Weights of a small GPT-style language model, trained from scratch on English Wikipedia: MLP 576 SwiGLU.
Each number is 128 + 24 x the weight over its row's rms, rounded and kept within 0 to 255. Layers, rows and columns count from 0. Numbers have three digits each. The size before them is the row's rms in percent of the matrix's.

# layer 2 MLP gate, 576x192, rms 0.0674, rows 176-247, columns 128-191
098:092113173135099116173113157113142118107173114121142140112083099098136095131106145123095144094069167126132120124080099067154132160138124130100099157122151134185102138100102133129148134129108150
116:083104149159133147112098110108137177092122149149127124114162147117148156138133085160131134132122107119135103205099126105108159117147170141163099165145163152125086103117123150124138129131113146
095:094122155125110106139109127121132169104128160124095173162121122121126115133118138098130112131115136118131116156128127083091141129149088131148145148114151145153112086107138103130098147070120096
103:114094144119103098107127116125101129122139125160128128107113076169118139126103176145155143153150165101107095142136088131122091155132107148102129098140141129157176090101154121092132119082107173
099:118181156082115120118154133103133134146115145134102131120146133096106139130141149163131118158134144139127140102093087138152129089146116123141118150126107110090131084138133132114118169121116141
093:137116162151088121117178144142123170087162103125158132104163134162162131095195120141121145139141132104144102148127119083126111139101169144123116130121170141133177092114111146107137124124099113
098:135132127123137168127150162101173165133114106155139164145088115130125130104148161156128138120129122102145104161090113137139093127129130127094110115084095106169122114119166132155138135080193184
107:114120162165143134104091149131120133115128101124129136134131101129111134125104098094101130093144136120126128137158137154143135169085147151151130130133132142126151107084118137100170136128138148
106:082110136164070152110203114126133096147133156151128116144118112169109090134126080154136155088127087137181105145125117119114146133121130179116119136118116105135162137121136144196118124119138125
086:139152145114134099110099109146102102120083134139170115124112118128092104118125175063120148159134185149112143055154107097142137130160123150160129170125121142140138168112122087168162070120162103
099:111093152080122121131131158097148115105157111163099125112118115111089122117134130107117076125140127136162156108145145136109156124139170161126177086117139130119158119129160158127101148137061111
108:149110104154087160138156126120180125135095096170146173120156115122115108156100140130143121119150115088125088147132142134169164169174194100099080101160127132122111197141140113147110113138149105
105:113127119108173110144114116094173117173095165162150133134128145086129161164121142086154129087145118140129127167113149096167103094136133134108164111133138144172167118106146102128134129109085107
094:133142121071135156143074112108116130132137132138148115162112147097163167119114140140105081121105109134140088145115143122125122096131134131119158143136153115151096137175133088122132145131167154
100:149097117178125122123136147074137093134113127110120122140170165161156133128140184113146130127130080094138128121090129148120137102162178118135116150099125135179117133131147134150138090098121135
093:142110119103093147145115112157137160107107152170123132134108172104119108095126104070106143112103149135143141151127087103121116092094137113119144170104169164104133134172161151095157121139167119
100:139158139122126127148159087125164132127145101146090138122121092147137113150135107093163121101121096112105150171138162146099098105097171113149089160142178154119097126155193125095096149131117160
093:159115150106114127125134169128140139147103138169131116115136156156112121147120108117121165145120103098124078129109131138149157120125134133118155110154154150092132100182197156099099107098114155
104:108115092145131113072152145092150128110177125162111105124166136115096129135142132108138089103140151148173098114149107118086117124165165140118143136119093110113098118147100125148130148161132132
101:154141122129133115092136116100143151112144089178188146102128103122088121135143140135086152187121143130132154093115116106142123184153084120102106087149165126140045118141147116144089111151132131
093:105160142113116119140109157138118124130145104131120155141117150149124182110143140138123153126143122168103105109155165094083058113121093140145138115141150105147153134170133082133100183103101152
099:138160149107140117136115161142115169141165119089101125130107104159125156108132110143181116142130157072108127103134114141094114181123148088137107109079126090124138155148141091156104140105109074
096:137141141127080149139103117104105149161141135120165127155096097130136104103108133146163108133119157102141154100100078129105140119139114138109123086093137145122130048135167103111099072126126070
106:145121145148123132077111125157137082117089168143131180159103114114146119156143149144138115120121097093099116105122120128075131088136202146124156107153114088145107141135107118111097100107138174
115:133111078153098158143098084147119124128106122101120133140153112137123140142126137093091136105155117127125110104174151156133092155111120136153137102098177130118126147178145099102137139162128105
099:176101144084123123129130147121144084120080143134134144125113133141089148090118145124126147128121106140103122096171119153120127113119143122106134153121117103107156111140166132105116086124129087
097:124127147154134128104122084129157156119178154141094143134117108141107143113132124153114151139121099162146153142113172155108152092126108109148120154109099091090129109170069125097156136141109135
099:110125115176138122165129108141128138155141144144165154137115140134166104079089122104156124141151123072132167161156163180170134119153155122127114094122101133098127109152088157164133120143142141
100:106139187170138102122161111141093121155132150126135136150092072141124135121105096153107127107134131122133133145097089143107186116144103106108150105113117093166150158123073108147120136156123120
097:101088127116081174146105118103107121161133112091148140144167123102156145122164097142165107130128108145126128103149157104086126102102134189155137118163120110136128118109152100103119120117129138
080:129115093139172141155114112089103120118169157102104104144133140160088125116115169117126116143119145118157135118164091132096103154158112136117153105152142092180134113112147132102107133110141154
097:115097103140108130118153151140140134117158073054131113136139133118112113139109082099085115115136116162120179110097124125151109121107171113155108102157119126175126131132130061139144139154147156
096:058127099129132071114145160124138150160139068136097152114144138107090115117151115138129151130123169148096111102085132095097104114119168120099151159158132162148126148117107115168151133148077123
089:167113135139141120155118112098132138097160076152132148160089076093116100095130075092130133138145150126150122130073161139103119122122115099157175155137159133098128121162140121127080137158150161
109:141126129138121139154122080169157135124106142125097155074102115101122139138106132152127193091163108105113099105130111143146125149133103084106112122127129114149159149127117146115158167148132139
106:177116112146125118152153115173116113158091095090083138119167125135153123149118119127114123093125120099130154119121177135139108105133109134132113129095114069143134128122137152104107177155108142
113:165101143084144099100140166126143100140143133107140069139111139080129123131147133149156142140123116101177151145148111129101112129127155104141117154143108125153106108136107096125154107107150127
102:165113109137133075120078120084150078127150165118116115140146129121131119126096118100170084062154144145132134115125112127164143097128111089095118136129142165141142094123167090094120138123119133
099:153125084168142107146135088134090113133148140164134120093135120085119154119154142128136136149159109130109111173122176158093153090160135139121139095143110126066147100149111108137147116120109153
095:127132136125104129091098099117179140136109122104098126105177143087129183120185118127157104107130135108112093158114115108148102063091077120092136137129144087117090119132116168124157162128079147
099:115171070091153108140124103112133150167089139132120110111129144125134179122112132137130135104166101103127123142148097149125123113126151121146105130123146149109104099149139124103104151135099132
099:174099094098095119106112135125122148148140103114115149141133117113118095130095144130124098095099104109075151117106120126141121130124133187096145161116130111129137150137121150163117127136112106
097:100151144140125144085173150170122119139121127140149136138153168097119157135129167126156109093133116107199137175137132109115123130109132151116122163117125171118094145104095122109095122129110118
105:130105130152136083143140140101130170136135114114106126117108174122127096134138141156107121101134156170096144141168074125109126163156139118103100163123149090132105119125155093110130096109142095
091:127121130136108174131136147128134139182135115134133124113160186101128153093129149136095086106161064123144104150128101143102147138125135118150116098156153088123125111124140116134116115086100182
117:150114132117094131119135181105088140127110093132140137138095104119139120092104151132120103102134137139114168134116102096101096120140140142108160104100102118113160155111123113070100124091127122
105:065147134154067146123134164136083128143094152137103165138148117126185147120117138157111154096147115151155125143110116174161124140152151122083155129133114119075106138124109095085101130146116110
094:065139130141128132121104107144109099170146087143145071121088127119095103115144057170103090172091116125105100143155114129167134149162116097080184149162120162137113062123103109116120152122133111
098:132085121141122079123122169127120136106156115097138100086156120115162115110135166129101137106130111132123126141135142129134095114170110143147145162157136096161106152157132079118082155080132115
094:112142105125152133100114114103123147142137139123111090117105177126107100153121097134135128139115152140133134129092112137113139132164132117150119172117140153174086116130081141153149119138123090
111:121106153126128108132138139143155114118133120127107177112106125121145131117139136126137086121133092130092133180105096148117146071126142143122112105164106093062169179102117121181127103099166145
110:145142155098188131142157126150145142152147128135155170137122119170122134119076078106131118085095133136129108102075086113134123126131130116099126117149121128164115144152106103094140176094133071
093:104155096110107106133122081121077128101150118101140149122129105083093108131138152146086125143153117137138134121123076126148120145133135123136127138154148096115117091121162082117104119088094164
105:137078136097160132126140139161111135114092158124117128153121131127143109147142090149095128116118127119124132185140151089141155112108105156146133136094079138165108162101115083089114161121061155
097:162145168108115127119120127127147102114098141098135135146116103166070123097095105107140190085103134125159148114105081124142141092109140117176120164141128115153132085149141118124162094123142125
103:113163113123122125124151122129076112154137175122136162162131122134084139132097116114109157142074163159122120142096131154110109138149093106134175132110106126151119130151106142112118095104143109
099:146119105160130157139127122180109142108120138113143111128103130137122110139134126151131105104158135124140137176158142130143139148147135089125146183088153148068133118154120139121082125111125152
098:133127115126166144116127110097109093100142142137147104140138128106141122170130121163132137150113087146141148128127133172167118142129116103136110137151152157155115127137124135117112137131098121
107:168098139117153168099125127108140128146129125101127183108145131102124119154094103082117114104081102113094129108142108122122115130138146133137087114156151107133129163123136160129144105176123137
100:142125153081150123130121122128160114157119168117118106127112100104146128141159140168137128180160091117128130120123115093137106125149098123129108147067161111115140134084122152124129119093108136
092:148159147107122163130164122127062150121144127125133152118162152081101086104090089142137184096145091139104114122087140151154116082173104108105116164115115140129125124142130136141160159098163099
102:129128105112104102154172133134116100170168133152114116091140117104109079115117166141117107091150115151145150125144086130089136190083147110145131179140165145099095160094063172139102096128129103
098:162121151153123100123080121110161102149123107120106117149178139109146112150146120116066117109123118090144124085140094129087079150172127117124132171117125101153165158139115137157148130148111140
093:106133146117144122121117108139079150157126133168119116132138146135132170099141164126190133086184092145100110112153165125131137148143126143090123101166153104117146131131140134107120116117085136
098:105122146122124138143146114141134112070097101117105136174082124179126131105141115113189141130132108152126071161140160121097128113091152152121137104143136138126097096137141151163104162154060068
107:131140125163117105163099146139173163162132135158108098111129126091081127107119145126106153128100112126102144147150121160126129159163141126155142075155138086141149121136135150151094162134133128
099:138159109120164130124114125124127107122144162186093108170108114174125155137112145107113128079116129155107134146147166088132169136112118102134120116110132114128147149126102142102105143156111129
091:115106131129114105131141154138172147117120162124125129120114099157144115149164167116124115139139167166164163151189138118122111141140148107099108155168092105119108175084135116120145115122131100
102:170162122164114127120117118118108142085108119115141089166144107103138104139119176104120123119102134145124133152171149110142185112148127146135172111157183085134123123118129104122123143071129134
098:121147101149120121135144109137112123120162115136112150153105109134138151174092155127116124126140143143121122124129132115080136103118113088119106120136135158118068161106074107100098163118116132
106:149112140119092138147079074111116156106144091127111150170138140115142113129153139145180128145127085112108093140111126151111134103177143128162139119059128117129166125161080138113105149122137095
092:096142117125111091078176112128170122084127101144181141157120103103140124127172107153152113114118125119150153157157129151127116126122121151134098152095168165104111159141143120141141111134080142
# layer 2 MLP up, 576x192, rms 0.0652, rows 176-246, columns 128-191
091:110121094097128125150137153166126136143116135187127140133119159155133109134115110127137127090131137159073109094121121165116146106119143133130148155145113164181163071144144124112115114135149116
107:125096139142144115122149136139093123093163127189195105121146136127155138167150070156134170106078119125138102147112130164145135086127115135159144166132156135141128121157140129126128145129129092
094:115106135152163158133111131137164141111160081097113149144131092165115087145105149114109172111120164121105114172138167116135123128126116146128146135128141144099127123138111117128148114128139123
103:096090098168130168114139157117140144145124132106164145126171171139120146156103080176142158128099129159119125143125079125070147120120092154160135102137104115145102187103105137097175092129154097
089:100083118145131111129077140114125113150123124131068141130143150142128147166127140106104144088137125112130104157140120138137161185107158125097139134154154097141116176107129106136164160150144135
101:109140131099139173123139119140095124179120143165129141147080113088103162156097128114122113123108186123121130151148125125181164142141127107155166150105148102149120129094150111126135161130101132
097:168135098133105104115134130162087130125139118132118153135140117185137092122106119183120098128134095205111174114124135120121150118131143121141150115092148129130099099128095108095122090135078111
108:110139113112123069105092149141101126129126128119155124106121175105081148105124140125167193133116178112139120139137126100135092131130089096136135134141133135143114124149095089154122117082096128
097:131129144144117144135188169157085147109126104147110113088153107120125145141124152143175160116099143169100131130101091125151125122134174120127153086119101139120110132096144144130148131145107150
091:128093154108094161135111075135155103173101119157156143160142182118138141107101119117092124137139124102087176136132173112108127157103138113145093099124081133143147145138121110170149153134165139
093:110066125083140159121131133114107138101150111149176119144144076146115138108126167103186129186162079127152122111172128117122171063118111131106159110126131169122103144136154143122113108087077094
108:187131133149121124153122130133152091148117098139159126099149116118137084112075113143110116121168116146107119118141131129141154165118125088118116139089119145116154106111187142148129115078113129
096:093115142152104147112155117121132122094117162160114117116139124100145121091129121147140156119097130082075148154155108152138144163128142131178092152110111147141124153151116110128187126185168118
093:110083106133087109109091133131122124163134118116156106142160121149154156151101152084120121094153105192120137109131117155117127109133156139098134144121162149136132137131160135152112110118129110
106:117164122158115119145160135074136086126138140123073119117111146123153118149126129102142139122151096123144116130123109127123152065119124113131139174116089159146128114153129148147098132110128095
092:143150120107158115116114123138087150109132114146124083079150171112124165167147180131130142099154136100098116120156127101133137127138138134130148093109141164097151133110110102130099148160128144
096:158073100125145113107096106125096114108127132136087110120129130142090113113129117123111101135155150115135109116144130136132113113113140102130152175088098107138143160179072109123103091054139118
100:102147140117134139162094163120157119149094160152132105112142123113137133150083159133109132088116114106110143109113148117118142122146096146117158093104122124145119165111153135100087120127123144
102:120117126119146133129139136109107139134139136159064122118111133156180162072110154121127152131099072139128116119124160070119111140098141121116133121103127112135118111170140155144140173160118111
093:129128129136093111114031183119149108143134116112158141168175107146081135127133083113176123125152128119165161123089110130157141161139146154124100097139146091143095131151095100139123155119150092
099:140140176088100191132131123133158162126168149127136151164142124092105167134100124111120130151159126143116132103130159142094105136133095150116151156110135104154122144127084101079105134190088067
100:131080126133118122157125101091117153127123128142141138101142095137107094117124116134111118127175137139120163158098128118118118118112091062094146105083128101144142133169119140140084150094135111
103:099139095129209103069135126113126150131113142113152072121140099123139132124150119124108122164144103160147058112130139114139155140108110118169118160138161096113176129098155168138156132170118112
099:151122103113112125098098121163119091095127170139119122133142155114108140177108143112084180150163125132139129121129115108129088147113177153125136110123148149178108082148163088143131132060163155
112:093092109100182133109132162116090138082106118112116101127142097132104123107094139121169162099112165087147136092148128118131135164129122112145143124114152179104107163156117130138158126101154143
096:121130139120153156149180076127161115108076149106169127100135089180134138130110120145094145117146167122037117124182156106139121082137164116093108128113135139103116157154125124084099141090129092
098:096124147115110114087114147110157136111148142114076140096099108119153107121144125131144122152127123152145170153142168166135121111164089137127100114130122114127131148152115106090146111134111114
101:137182087147124113163152126157103143136158139129112134150108148099140148130164186126153127140127108120105157123068093122135131132153163157118115094128169115103155128118120102093103172087141131
099:153167137107147131123113153100131126105097154148130106131153156178144147133096155120167138124151113107155159130131145101113092117108111116127121152164083171129117128123077104135176160085147153
099:123102127141116108096113136125124141140174126092127153156151140142096140136098112142117124103075122155131083174116136126130097164140141124144125160148171143145104167103109094157120153171085140
114:127147163125116132114128146152122152095115110171142132112136124097159110149165170145130075133103117115148100101131141109170134127129107152124112097104129136098154124129122118083136149131149139
095:117124150145155113130111113145127128124122129119096142092102132135085111123137145136133177047159163118095088150129091086111097133159140136092126147133124085187128121089106093110184112098122169
098:164143141127095093112111158172110114115120090145100138117087102124096120090188112109128133126116132095154097125148099121098133138126110087153178134117130112134163145116115095117114134135119142
095:100101110109122144148125094100106103144104151123146115135147140113135162122136148150091116120148135082141109162130075103178095124104118085127087169092119133131114161117125088138196136107116115
100:116169159132123092130098170145164136101108091135160164104126116044164140105126116090123122174105158099095139158108114106071099134116123105173113149182177122074125140149150159153096140105099120
105:101190110111134173116161114119097136109101124162103129109164148133126135091124145150132173100162124128121133158166129153169150148148145114115110121134146151168154124151097143117130132137155094
097:112131153124110109127145143156165138090115126122140125120110151122139117114159125112148138119118149156126118083128120096192126133117151110110131132142102161113167131158121120100114158136083114
100:142125062106128153138123122164157093074081135146131137126086121106129149161124132107149096186110137129111135098183120158158149080139157162132161079163159085129173130125146138115116128160113123
093:133110148148147109116136123121140130127128154121113128141153144127132104113121162164139138123129124081136093107098106143140095104100084140092141137138166142152141154126105132170135130099122141
096:158151156085147113146145136081080155149125149144109133131081135099122112148136106135138089167108158137150107114137167168071043145166123130087125137113104156097140112135122130149135150128117114
099:114131150120102152125113128110136123148127081158137152137090140136058108105135146119156118123122176140080145126115095130090178167165126124092114102098141143129140166173135150133136103153175123
098:139143154146119138093119139159151158058163177087118111100117110134148111140138120114152111098125130192117158111147105096123138099162131148114137139127140121168134158074152133129121097142094142
097:147114148158114146138178110138152128135082123097150138126154144125110171126172149121115124133121101087154112176155136132156146157137127120122133141113138099137181158090114121139103162142115181
099:108141128124108118118111119159126111118127206080133133133100131149094146124100108155108142169082107119152094121145116134155136136112145116142124179148131116147167114084132113150123133111152158
092:157139139138122115125152102168152130135119138159153094139093139153103142150128116136166185152105106108096109104101137142107105121172121144120118125149110134135170124137095140108146137125142118
119:116135124141159113094131149155163106096142129139106071115129116124146093091116112111094116123159144154115098169103136137124156153103129156142158157112103105140186120112122084111092152117133147
100:111124135125153149119170138118159164130104151104084123067113143164098111113129161161099166143159106148127098116157100076124136134141098102158094140152142140156153139152156122135136118116127149
101:127108100147141147151130154155080101128168143192112096133069126163121073132133159108133150162120104102145129155159129121165134155157179109110122137163084110081100148152122147081119136125133140
098:123127182115115096150101123132104138117163098091142114113152138100143128119122129161100149094111113110122101164105102139128096100179097087123108135153170073126097161161108122140081115114111104
094:116104127133114136149130116138118099128133109152106102089156116120107120125160104139113126110166099179117121151119154160130142113138165116134145117150131140121134094111109125093133159116164064
111:150072130092125157142170105128150116090106138128118158150061105106127128156103107134136152123137143123133161122106115101090131129113118093152185136162118101090163158137137151112113152119163122
104:145118131140148110176106097142122104117142122116118129112119146170119110157119099120138138167105099143092144147132102151120214075152076147055141129098120125153103118127148113141179146114155073
105:147138132139114132140092080108128087089133164119153130131128104126114133150174112143112126151168127126123087107105120111140094149092132078165132086098163105126141149127112163106155104130092146
105:203135124149146134124171099147176093141125098139145159129122138107100100140103099123154123108087174132142123125112164130114103150134173132128122096102116090108114087131105134142104145150142164
104:096154121125114133128073154161121087137148187168102102110125187152101105116097141072171129182133136154166146128102131125110157146133161138131114123138136106086135151152133118133114108142142114
097:182103157133138105091134121120085121148112173104137069135118091109131168139106157109126096144123082085189145156151124109165163115141161102158114133100131134165117111135112127120129138104148103
092:151096152155068123132111112148137131142139090125111120167159124090151128099137148149097112100144100169109128159145085134116114140140164122121112083130087098119164120175096160101159100132119106
092:183106104109172130136113093148163138132147117126113116161129115122099092077160141111119180150114114092128123147099105100126090139138111131121136164096092118116131159111117126124150150115147167
107:121120147143111105119155151148134116094107168108117152130134137137103170188164105109141124130130133098132159138160136122145112111104169135128139138135115128160158090083146096124136136108107138
111:122147140170140105133127142136140121117150092157124132103137132099136158096130150091147114121130118132150126156089114138154148115184143126094132117172123112111131130136162120151137087117132113
089:151117086100161140132116137157199138131149084165072156161130139181150132147144167157154103105093193108126151149139109128086183113129107130173134103123128112131147143130090115134094097169088092
098:128102123158097102095121097152189152123133135139126144142122086150085103131066132165159096103088129100157141134104143106168127123160173110148166172135067120120132135127111092097155106131167119
096:130097111137133111111133119107112158111107118137152102139129123137089102092064145139140092148130134121135148125093133114142126112126129116159135112158159135142122156101127153091145132111149131
093:109120130127096098095118124108127132107094153130130143096121138138129083082116102115091145106155125111136085169085103145092137145082115137152131145111114165146082144142114077113091101168096146
104:137087118131166119170135087115173094079123118128108130128186122118129112126173140107116112154158154125121116133129128104108097112136117144123114162128112125109143113131106143100134150134148129
108:117127107138133123152105143121161158122152143157157138120169117126132095118109136121160090098070161124129120102093143113137093109140100169156129110127104113162119148139147122088082119135176139
101:114116148085107116077115129149157144108187140112131097127096101133096125109082089136144132109079128115153147094145111145101106122094103164170093101168121168142119137090130125077128120131166125
094:114123108099165102108149151127142162098146113143106125130085099166116140118150105076151104175155116158113080134161141137145139079112132099093091162145114112100095134104126159133141116127140136
103:101131155169124101107129117093136131141113109087145107147093119138174075160102134161128153113141105155165129149171131140104123147110123109155154118119123140143150159139146127168132185135097115
098:163151117140114107124152157124138116140117130121110151147126102078155100129093205105108133122142139141182111137152107141128141157102088144109128093147133142127150108119126134101131109137119113
100:123116118120109125112130119134115163152183176137149076168113133140118135107080099133102140133143092128135102124156126082167113155125105095115112171153128122137101094147092126122129140134104152
# layer 2 MLP down (transposed), 576x192, rms 0.0663, rows 176-246, columns 128-191
100:106075152150124100135148140137093124118136084171145181124149131120103089102098124122117108092076151135102133140090101087131116162147127082097126135134131149146113130127113144099116134168112142
095:195131142128114128149129146126115088149135140091130148125104132147155146145177126118109131173169176132131121138177146079115168126144136109084156129077129112136126137098138133106112131151118126
095:128092121102101137136122168174163108104104149156103129130162140146119135098157116098139129139132131146147136112122146136118151110097098132098109078132134145126155113142099116123090115092134128
106:130117119109115161140146143186100119122151171129103129121114130108129078123097110145124156126121145117086084115097150134065149095183087122105125142181118122100130182114128108162098102122116149
098:108147169148142121146133125153135092134142120138119149093124161091157158116136148147155109114138149127103133182085092141125171129127093126098144150145131143129133117105126152134065127114154106
102:108119137124121138144139154132101161089108124148141132143125111069130128193146160105122146154188127171120141118135145113140147122130124120140149140140135113168082107138159136139138134134144120
097:139147145135108149118109108155129107121142127136093140137130136170108131142144151106129131099167099133113139135148103127115134137095114150137097096113133088150092090127056143125130127119150123
104:165073129167113121082153131139123138145156159186125106140160140130108156113125136142137130154100168142115129139126125115143121156118132128101138115154155117127165173090125118113167128163105119
096:112151124123158123139089102098117139081142116133121115142077143089135136143136165120120093129129130125112151138095105100085117115098125089159121104139172119151076117170146124063114138134100142
093:151146131099179142154129161153134138083148136114116092120112127117110171097129133127128144139136128160144165095099111154111176105136142091148120127122118110128150140163180142117057121120120072
098:104118187112122137182115178127115095105138137138129088119127143164131101122103132104125144090101129094087126135110123124118072173128082112114093151148150127142132181138081135123107138127156140
106:077104124163103106143148111132150111116126122094119188119114135152074124132153124158166108119143157109130155109125139124152139174130142090082116158194148120138109088146120133128103138152132103
102:124149154096082126104107132152177129120130064144134131147089159103122130128153134086107115161209155132140108140152138140082091137098130117139143121081091170147128124112089137097130148092087134
097:103148151093123112130142170150147162134111133117124162107093128139145096167148112130134171133160122123108142126104116134130145139128142122110148089121142153145141107120148130159090129125095159
104:118109129133110128125134115179084110112165149145143121137172116149133097122104110136098122115111081144108133130110156131131128173118079105108134121100095090141094156125099114143140126149145112
096:109101132158101133144109116165123125137144171141133124119137156136122130123146152155116096159162103170162128120142121078187131094118124135170128113141124168117156168116146136131090107120150192
106:134116130161102096150150136166134108133134101142144160127143158126115136120130153159134101114135147120111141109153147117163154123141155093138104219109092165096098111132148156135127121116136145
102:085157086153142129146107172135127131180165134128116125098122116144144113145147138127133143101104147124101106151086132127136105161165106143150113108124097151148136132103146145130143139134071134
105:128085128117154136124128131075114074104157069118119145115122151135090120126146125156123139124148127092144127165164123103133138110122109152102108138098089169123153110080145079141106138189128085
098:106093139188143104145157145106131136119128101117156133130134105156115110109119123092103158141112119173081092148105148157122097130107117124126130118146161110125139163148102149152176083135083137
093:144147114144155149159143170115130144111141131122125131137172148095109101118111138197150132131131162126164109183098124192148097158138108125173099111157092133123146145136111140126115114113135121
099:123125114102164137119189143124151149121128099140132159090150100145157152158143145076112114096100099167145104157109135094135102136115115148109085116122109125145162096114167142115132121099114140
098:124123125136190116076167116149169135085106138086139123073132111083163157170139129129137128125153135152092115103108142159147117126119107068127118152164146134124149157136159084152145149123140146
103:098097147150152185139146138139135129176106123150135128154125118120160128138117108126115140151104166113114137153145133084130092127135100092137152120176119112113140121111121126134144125147121126
098:175163109142135135086103154148166154111170132117118139069105077131174126096131150107120107111151137155148133119160158130122141136104099142162127128154118101123112095150155148108131152083135169
099:122147115139174171126132114140140160122091119113156141122177128147164109178060106140125107143136161102118130186121156131124149136148146106123071131110121132111132154156101122127120160162114120
104:122143123091132156111160138144126124121099088136141133150119112125130157160121168096131127142136127183134137160102118123114112142110155162133132129146132134153100182136150189151114127113128147
097:128102161101093149148078098139128126155163124086201115133127095162133112134109089098119127124108168105155154156161120097103142109098135137141106126090109142098124111132130135140144129164111123
101:094127139089142169105145142162127148124155110074074117149155087098189157117136097113164128122147096120125133084129133149110114135141120117162132102111156157139101075149127121123134148174110145
104:147150145122108116152182160107097139172136170110148112116164138138119142147072144155116087119118147087170153123145130104127121084110122113103173133146119140080129137191080111122104146110066129
108:128099164151152118106133160109118158126092126133147116115156131096137087153135140126111106115087142133130117080161156128137157149153143136130100111106164084129135065149103131092118136120110148
106:144111089151130136090120100195126127150148122122089147122112139147154121124149133138182150067138145124101101127102067130119095124128124109152127151113103126151083119124127082132151138107167146
107:169092110162088110131141113155152149152181156142116151134103144133114138157116084160130124120109139165132099129099132098080086161135117152099137175140141118092134167120111151169131131098117141
103:138126096129119146170141125107123107158131107166098145149120130153098129150166131126130110186139108106107116155112078123111084100152153118118106161125108142109126122146091090151127116118082142
099:124112137171048079141099097122125087119119139102116147138108112145104143108121150174138152099156099102141144108137143140176113118175099154121155135125116102124118123115120135152131162131114080
100:121110117120138115148093186129125145102157131125111137131076177135103121119110106093116108123138157161159139156169095129135119125131136154139118112128132153104130112149122107156117121142111128
096:122118138143111090149118152120149107136121149142103151166139133105102165071102126150173099104110095134115154128125106143111132130152124170079150104108151128160105143154134104134080127131138092
097:098131128138131087161098110139087136175112126130114096110129162149112133114120131153120186153129122142122151135152114136110133089167134112157093129119124157113116154137143092117115130139094168
102:139078076137158151078143152106165129111131149164153138155101111109146127143129115122127128151125074087129126130132124141141134134117136119161122137112171106140122104099110155121146152113130134
097:140119112174119121098078108141148111115163149075119086136135126154167146130111160143120145104132147107147125070121127071144096138138141134128120118127153062107113139113113169135132127113164142
101:113089147145116121136130172176142116143146125081122102125141146168177061151115102136097161094132150133121140139113142130061138110124133123145081124195173141169127110174131125111171175151116104
100:082125127091122130131121109119143128132114153129084120143098108122131093101136150153159127177086158081120106176140134121122106131116126123163155136132146108119130096137133137122157152185163125
100:136085115140098126105155094113179119117150108099126103158132094129170105130125159113131139067151139128119147115140121123151133103148153175133062139118143096145139126146175102100144125173136101
100:120162141118150131120108116138119142087172121139067128093119116080125094109123109152141166150120166148147133127143113156135117150104135113118100136150147136157116117130131120146101098151173081
093:088111086140135139145147160126150167128168126119145164116132177137069159091150078130103123116155132085155131135137155118144092150126169092108107119128163153092128102148103129178087128108087109
106:148104146105105106104130106163124095131129129119112112110128146124101145100144118149076136124107114151126110141146141111073156133097142094142135097143098146105130091143132140123124110186148142
096:111117141145108128148159165126128093185105128144116117106094117124166139105149105168112113108149128132118131118102102141153131150099120110142109106106162127095110132123108113115078147080149139
097:138170109125100103073100104117165102155132101157135134111158115079150149115107097128167144130152132126142089137085151153124152121165086115130141104129151182121166104104172133155130139153136153
096:125138150087130170134159146156166152065125068108156144155158150117134116127126140163069132171111141124139169145118136146142128176124103144104128126120173107122104127116099119140100129158105086
097:067129135126131091156126096109123131144132146157152131172134126179099101098121154120135135134099126152139140151143151091141143144103112127154069113134166159110119142114116139154133121130123088
102:139093084147153122173127117092195149151132148114091125162156135149117136137145130125140110080116101145117111109142160101143135160147118137091139157168142118162102110146115134135145132090132092
104:164153137145105138138102169164132100141115136128157103112103123125116143125143128129100109145115113142135166165115134093165140112106141176159145141096087106145127090124155142138134098166143129
097:146142143117133108145141100098144119109085154153095136121139146175108136144191164120146157131117117063119135119158113084093078152120149122114124145140096128099133153122106097112118148136137104
100:107119162085115107132142110147131136103130126069157097113145111075151150095133131158126105135120126161156150180128110113150093126106138154161101181111099069126157111082100146105133122112156165
101:145151156162119159158148142136112132124124132161133134141151151120146136107089147181131105142110144126101098143128122168119172116081169170160130143107117120123125176143103104141097097151112155
094:126163086135123160165132123157107157102114118094166154118131110126119157136127127130125155115112163170135129164151115153113098143117098133082151166108092144143124134149102136106187111098144124
100:139106163162120113148134129160148142099114135154110123110146170142104114119112107100117139101156122162092103128108106145148100128111169101162143156109133106138125151174166134129113127154164102
098:141114133126145122144130136108097100083123175125115154120137103102132130115079091150110126136114107114113133107171132185174132120150188148145103157144119144168089147126145156146134099082152120
099:139096157095132127124085135121158143158124119150138135094079117108151161134142097139117132132122123078129123115118152152100145139155133123134129088125164096148108095116164065144135151069129188
105:112132121128096108144151158155081098133151110171104120168104122102136125125136143135124130134157108154140117118069119133105131151109143125109131117091154101112087181106152122145118119133122102
092:147159097134162085121130116123109147104139151109114182134103127151136131126136098150105150128179163100108102145145112116121107176092144127134114149154097117111114132148123156117140120141090171
099:150130142100131138136124116099102100148139120127163142132110111132157131104128113124062109133119147153145115160137140139096137143098113125121140116113143095196166082119133114146119154076110125
100:122127189100137155148156129113131093106136128132148118151138180115115150165121111141130124149160138119148125134204103130102152169100180133117127127102088155170120166124145131165124138150123116
098:143117110128152126143092128157132106150124118161148133145112106096167117140101096095127147125123091159143096110130132169162093141146142131147087132142133141129103135099108105104109152069147111
097:159118190144140106110120133125155175135123117116094115138125160141071120164119108101112169117133151110144169117118097142104120166099150145127134137127109102136138127084156155118119147142149142
104:143101089146116140140098093156141087105135110135138206137143135109187124154138155097090120121162161136114154158089158106111142119121095113126131180079106168133145094110120151129158085100111159
098:103155136137116105150134109108102128124119107116117136156168070140105083139142117111095079147143136168180113182154109124144111115152126200115140100105108125133167126146155092111098149158148128
097:171151149110101111149122101111128123169138127114130174130118142110148147084102142133126114128118177097107140124151131079144105164145135132130108142130094090131139103105087124094091142161133128
104:177102156128138109132133107142107113093155127113173127095070158157148118151140111143136175119141115148181143126193112117111136122130118156125161146095110139088127126121147125146112171097138160
098:138154128116153073139097112154155144122094157150139143139126127121117101083148095112159178126101145118142132167180137103152133097113129151131092124115102137173119152102111110139183119121067140
101:129152134145192127166175097147164167132131171144115106145103122149105154120129138138115128116115119106125111101160088153110128140149122151075138150123152166123100146137134137096098150190131080